Each number is 500 + 25 x the weight over its row's rms, rounded and kept within 0 to 999. Layers, rows and columns count from 0. Numbers have three digits each. The size before them is the row's rms in percent of the matrix's.

# layer 7 attention output, 576x448, rms 0.0659, rows 477-575, columns 0-63
100:492513493493472509506528535495490505492497537547484503496520499475475520485495516493492495503528569499511469499476489507448489485547475461547522451508475542509540565462512451523512513496546471
106:482489518476502488524523520500490461515516512470522498536488529529504519519452488482491523488542475491488510570535460563465456551492503561493487539532527529493525517513516536510520530501506478
104:510539469505521517499477473487511495495503501496534483563489522509548494465568449530498514460480480494517532478511525504497517507544492484506477509509512499523518520484500492454458560506517465
098:471519501535519490490510496507489533522484500500497500481476474559491512533519483501497515510480543498468498495503526465482454515486497530468485506483457495509482484490498531474483477498522508
097:471525499499481503527475511477549503525526461486541499524488537496508473530507507464459504518455479514526531499485538504501494487531502502483515521516512485526526532501464516504547491538484512
097:500511476559474479517521493532485504482511529499517516505474504506510506506518505527509514525528462518524522500504462491513492512521538476532492469513537470516480484519497547523499521500480497
101:453535539501525515482478493521482466493492509536486519531443490487555526457521480500500524498502553520485483515551537501526506496499472552486512485504497478517510513520518459465459468498503504
095:537487500448526471489458509492499533474463508497490519513508510493501475514524454494494482469525516449482479543499477492515484479477500490498492525460540506492477470508553522491494521489514435
102:529501506514495506484516518515528529533501503509539484454524487483493529533428490485543493504509505521501528480465481476491526493467491505504505491509495507452463486509518499527512503488536534
099:512476542533512490544519474471431474490513488480503477492478500487525492563520494473507536540501529510479502465521559519480515545523497539466494470460537471499490500529516513511487498533480530
097:528464499473542506483466525533484504480501503486510489537512463513519454495457549515494519484487500448496487539467490518489462553525505453504526486463458482545486472483520543473484463489520488
100:486463498483461483449492492457487466493493479534416520502478485458482506489475533528483474481495454496507523507534498496489504508488491508458492511537482508482502457505522467519504484463497494
096:514531478461502519517505532542510474500481539528497453493458480483532505564472534511471490477514493497530509513530485465494463478496440500524526536539541506467530497487478475549477494467504519
108:484489493477479458520496501528503517531501457495477507529532491488464472523539491503507498504501543469521523529489495493544499485501504495505513467499520481512521535487487461452473506512496459
095:510492496502525489507480479482504510458477498503504522519469465497467487495489467515492458464484525515512513478530487480460507519490505553498468518488492502491504500496473491459514457476492442
106:509505457513505564499458505470505503547496497501511498453518481529526490510506484484488515525497459469502485496493466497503508530490486555505527518504498529519509573509501446511510516490460541
098:487478542486498489509498514474495533497529461536468523517510498499488487479514498510467519437521498491465493499526532463511497491478494498467485484465482524472504438506496526465484501522477512
098:533518517488523454494512491521541516497481508527516479488464499530494519567490441489511518534474496518483480532485461546478508511456504482521518489527454561481439507517474508465503491525475523
100:497492487504478520505513526547487516519493506507487508517510548515467550459514546489507476503519492512510492527442475534522542471472514501512505505499474521515496522479497497493516471518512507
095:460477500489481490485540483525484522509465528517496503500535500473471485507512516497565531527471547520523509480466526481538538529475500476521516502442502488491501498491494528492500507512545519
100:521509481494516519491526481526504542468517497480513508516546494503562513504509495549499527536502516536524480532516483487502509497519512498487547465462481475501472487513517503504487504506488481
102:484536500474468490515485510463507468486467503510457514528477484495509477507489479472497517516518484493480531463536528451470453471485466577541480550474560489490489472480471517468477517462479432
108:508485505442535510533488513474519476470504509516494488520497505486543458575467464505550497464462504524466492498506466533454499513478494489484543522484515485538494496505523507474530547477505486
100:475493481513553501503507531473482490439519448529459453511518512542510468526481538557469506540518499529508497522497491471508519522465499504509483524456530539484483534480501498536513501475477445
099:498472529517508470446492514533522565523514529509548493454468451503482474494481530515464501499534534508520499517507482488502497516525507523496501510495479533491504469493496528490487489500497484
104:511509551521511466488521518498510488532537490528479434480512510503516544488467484534521528491517511527510478486479481515532522486516545539524480510503500498559486525509496518479508494527505536
107:472491489531504535472482464498526483441486535512489504511516483465507491476538458487532489489482522469465515525500495478516513503490506469487453492501495504526514522497500507532498436514490534
106:518509502527520507457509515497495469501467547567503517466468497474529504494482506471454501436474456477540520514516491505503526498484461516502500477535525501499464480508506483526495491494487489
099:460507488528519449475469517510437478477500509497475492523519453523502477510522490496533525506461521498533493515472467489498470478483512480522507480507507500473548470504522449483527487491468459
090:503502472521477453441539467469514471473516489507505517542508466480542503419525511462481448512442524495469512547556509465514478542486443517510542496486494487520543500517538494496502508476526462
101:530491489484477498500483541492512487521495515540461510548471499506477486511525507489523523463525488513495497516524493494495468504497548492544525476525496539501468495506433529510507516525459497
100:466499499548489508514441484483491525481503461532526518492486490463485469485495520437544486505532477486499539564512518503484485454484502490494527465544481469487536488481526510554517559546527521
094:489466468500489487500531508480504535492472491510494474524479499508467501494520518493514551491513501515519535484505498533464495502502513479533513464508476510488505474489507449497504510556513497
099:532490539509511488503508492474456459497550529451481460473484475548542456494470446503472474508496522472468478487508474501506521518527472494452505513449486533499483525476498545486471478496522542
107:461499535529483510506480492520491530473518477465536518514517509483481500476494507541478531539502507485474479520478505501524497507475498515507500491509491520537429484455507493513518459497472516
101:480509519499486490506486496471544534478498490477514543458510498495526540484489501473464531516465551501522470525473487482501496516496447489536501544505480499524514495487517509529508509473488522
099:506523483494517492480531490520515512488497480522500536503475510482555482506528484498518519520473488514505483492480490517490540522517488496508499506460486561508503505515525477515471474525501517
096:551470529512519533517505558488515499486504481504475504508498535457487543497479407557551526437492520508518522504483507473489461501498524493462508536495531497546481476494493526493495489488468483
106:504492498495448478519473513482534525509522479499480511500502483514423494501490499510444517472506498482519504524480562534508485515482516520462522467519492496497455458491524492468496522477499469
094:499474518473502513491521491516483472465474532500532521545497462494537481500480507502545481489452508520521465463495484497514419477527493513481493526504500489538480461481512475507520521468499482
106:509511515501529523506494482497524490502511489455496511461489478525543482565522502507523470514497535500519530504488468503489522516456512537548507527476535531501528525508498483534482470448485456
104:482483482506527551505512472485476494487514478493529506500523512529530472457528480508521486494444477524515478523515516423480497475482484524494482573451483502472447507511496463466472527520529526
092:446515534497469485517478504508501497499487527532493500510503483519499526504525488480463497532477482505533496551513475495507510490513498466498520491544484532517527500526530504496525520517516510
102:496491497504541486484524511544503498523495526500513497513490496487501533490512529522491524509522545479508483490487529504506550519466505501507436517540499483528467501545482508496530487513480545
096:497578481517498491487494469541505486490518522521528462539485475466455505505522510491571504506519484450537486493517479533503489503501492484451491483507511468480513513530474478500548523502514500
098:493473473525533489505505494518506507473546507503515468482516493498509499541511516478457497530464466509494441465486539511527451541488513491516515473521476497514500506474484481534480543533521468
098:477439460516486507481503463486503482517518529531493547494486551497484461477484514458505504527471489530513539495509486530457524532491509484467532499499480472509488498508495490477500495462487490
096:513566552498450515510493486475490501512493491493502490491499523509500514487480504454502504524497494524468498475512529521522509517497487464505481511488488536491489466484477494477582511513486511
102:496502469532487483530514478538466480484487496551489487545525533485507512539500493455463528490484493535481504488473473523504491501501509528522517530499463540491480493495513529453455514525447528
095:475483521486493481487507499527518532531513505500500527491531524486461483477488536507486482513505491513457463495542468445504500489485443477506521505439482487464490482505489452552481469478491514
097:462525488498525554510484503481525499498503515466506472495535520568506531437513463504502488499511482516480508497527472572499510498546477535501526488519494504529492505483509517518469479479523487
089:484558485524507497482496490474502457484492493547496483520458496465538494435481466537486477531457494505473478504516462516521479490476503508510557457508518518448535509486491524542496504509513454
111:487512504499475457462543541556507496518477495495507471518492453439473510495485502568515488458522525470499492528469488473506524534492473512499457500500504484481488494490533514496495518513476506
103:490524475488532507486517498513472491509471486498479476498473515496481529525420483479459513523496485477492504445510510534501497487508475489500483480540478469511477458491496530487481517502527491
099:496454493434554485496489554485484514471524528505484491466495509465514477474505495502486493527551507503497508492469470510486476480452504483455489509554538520489496494462525552521553508524519474
098:500490526513497546500541506463491464474519452466487465501492528507485508528486489509492466465468479480491502517476501474481479479479488482485568503523425523470520498519529475477535503511499467
099:504516478529522461530529489523467555510570513521445481517510499484465479539530518517481523469504498519525511519453488502495542520505474501519498522549533498470490480488451504477519495527454483
100:517512483514507516494502507521474508514553500513512476488473562486523458476526481496501481467483487501485420469491482479530499497484483447491522493527488489486521491529464534457511496461480483
105:482486488456487498529460506461502463500511471483571487458503540475477543506475541487495494481514502493496497458560482473489477486519468491484457558480508484529523521480504490479483516513465479
098:507497538532485519508495525510539479517422501487488475489506449527483457474551478527468435516487478522490535476501490543472498481487519484458508491487494499500502502492465539531480471519499535
094:494464491527472530518473524505490497488534463451499484507526490502477460521485503524481488525502508489515484475477479535482509553530511512507520507522502512518501501511503476504524454504533483
105:561480551552470511502519502567469490519492473489479502510482511446515499451521480477520464492523513495514471494515559498485513555539498478507446488544496489504478505494524521523523493494532517
108:498478498514497512507458528480504494494540475461501486550466505493516547471508482505500514481522470480474528505494477477506494505478513439507530500558530496608506491521518513522480549515506481
098:534499462510479529486465506466554489543536497478526492527531522469499485470520475459450536518499496554456506504548512490518512523526513508507480490488487509475520513500483467528489479496524530
095:470508487483497494502502492490498515513452463522500518507537497498484474494458483477461444483513525535532490473505506485510485489479486499505495498489500568525525514465491518534527492500488476
099:523486490493439510470515496530475494508471482527497529523497479486490527505508497525500489504479507513512449478490505514525497521510533491465531463538499517549484528520512498507506471525448474
105:495480489486468519527514523523519478473533510577524489523480498490498478523518489489477524469477463544505548528513490473549521438498483535480483475520487507471472426476499487516494506509486524
094:520476540478497534519470522519492502488515499496519558546496444514496540489513481521512515498496449495520487517489494497529468548478466507517470513490482456516517552470525508486490442500504531
102:467504547504475484521469509524499509534471522536455468501552476532494503482497537491502514526505510510545496504494487475536507515502502515488488530506512464487506507564488502503484472517501525
095:536502549529477484527482481474471516485493499519533572528501537491496524462510474525531476508495496491500513475498467460560493504481519522452501504509485491504435506501458500480492560503454480
098:528471499486555500527514533490488486514509518464480501493469515531566519519516444512506576479502522436505535479517497540532523515461486503501479478537476503475495522507521546484476462499540526
108:496498451480519469502502554506525509510503488492513460530503526499475484497526464510459529502466518495540502503501504517475477511500497472503493509520481550574508532555500506492494503473465539
098:553441512462488542552532519488459507472479508501517496534527498543517492499479517510485514532492456476499505450481492495470505516497503486494508515514531525507545503548508500509487468476491477
100:436586493512527527524526511482474501520496500488507507516475494428524487482486508474492491478495467475516516472510542523534503546453480500472510496509451465527512525450513527456527507539474560
103:520516490451474483494502480471471501521491469508482521521515495508559522466496520471490537508474512511485539516503488524504514525461520493495510478506512517543493504491511480523492456544488472
089:548465491520470516462543511464472522551474512489451528487498513500474465517508532519506463493474492480466506456492506524507498549491480501482497528514469509486516518514508469516521507529493464
095:536507520518564456477516544416453490501563498524533491458497505506499482501472475497490454512503456511535523497528501552485515489496472501515503518498510482488504485504480504513494496495496543
107:532525456522511505509481503506520506483540452518515507466518522526514468506501512483507486489548470466469504486504487497485503461510513450480517525482512491501506543478494556500518493482439460
086:462534543502522491501476490507491507468504524489530539515453501526545493581505487512533526497506476468493492503494536494509549531506507491493534518482519471478515454495485489474474527486498477
098:477538524509492471500489530478467424497471486486506511524415531505539467531521507525512478452479501485475481532530470493511505523483529522453463460510500495529493521467520486517469512546469527
100:503525503486490541556514528500535507524441487483495493494527493534498449504510504500525504464474527528476503491449497564495517498485460515523527517536515520508548505538495508471529511496496493
100:542502506527453490467486461497522550521541541528438507507476460513502535511520479502513534528487503548483519525474533481531491493515492476519480501475498486516509475463497509508518458490485517
103:494514489508502471529470489476518542525483509509538513513485509506483473454525524464512510546492532504525505506485483548534465521472512490532499446507469462522500498557564532507501503502502495
109:502511551486500536502537494509510492485544508527513473496500525481502469527470517485514486449498494475502486472511499474509521544455497516504488434485500507440463470489500503501455505504479455
102:504475496524508466472512499457456517497500492504470514525479506460487494477490493497480525499516527476486502509527476478496501496511498479537506478536510506509505464539522520482519512458465484
106:493491520483521517495492505510492528490498486536516550513492526444480550569489505508503499480520484516497469519504503472512509475497513461534491514480514502472478509486516500485500465529501495
100:490508484507522517516478539471511523484469537490502536453500501560495499488536546490475506444499447477460495511481494459474537489515508495481474525431459510516513523519517530485550524492509528
110:508502456472537481501516502548517526467518468511535468497494542487516502543458484531508528511512464493511480518527500543498518486484499514503448495487499523533486516491481502514530469500483496
091:488504465498511519540513494518554462552465510506444473492513488508497507520516518496482531520492515519473488490514472530487475511501498447501505456463495563509490461500501512505455467485521504
100:494495517539471492500511482525535503482500507502516524546493482514490487525543484435478540495484525496479502473464532482472485512485478551523482499535529515443481471551519549509491503487485502
094:526514508520483495523524515489513481483509474523504512534485485500516559528492527498487483513485477539483528533522484495450500474497491491516527527488519510409473540502501512543464481487517512
099:494489508478506444517486513514489543506466493472516505513460511495494538488503522539535516495475487522466482481489531525530504521488463490477485492533464471538464480462498528530552503475492515
098:481493538500529472518479508589483551490537499521525487509563508470450505530482516486518479465490524454516531508466534545558470511508493488549453496577468531491487474486473516507515529511499522
105:480518504507507512520516532533514484505563529478498535505496523443497529486549480474537504493507500495517411507481498535469546519497475497501524543540511509546473477497556491545490470521491511
102:499500509478506536514499526510523507517492515504480499534467531509527494519507525494483544463495430493507530485438519526494454541503531478477533526532488492474492517514464516523479455461466454
116:479460463489451545496465494496461522482552489442479479509515477526491466496512436526504495492502512482495468513524439526543534481529543510511509508465482493445492464527475543519501477485485518
108:507496476506479509501516469522509451517488501510482498523509484482530518521496521508500528496516524492538573490499512530518467490554472512544472530437480476483483527471472530466478496478473468
097:487503539483501516533542463518493531495501524511511462517519488502511511482473499471532478470513460506455497495476489507579498540474481475499488511503445496512523509518532511519495479484471522
097:545499469531559551507482509519534538508515466503470470515499503509495546478487512499517531499522519495499530486563492478528489498514468486511496483482524495521521470442480523494544477478504504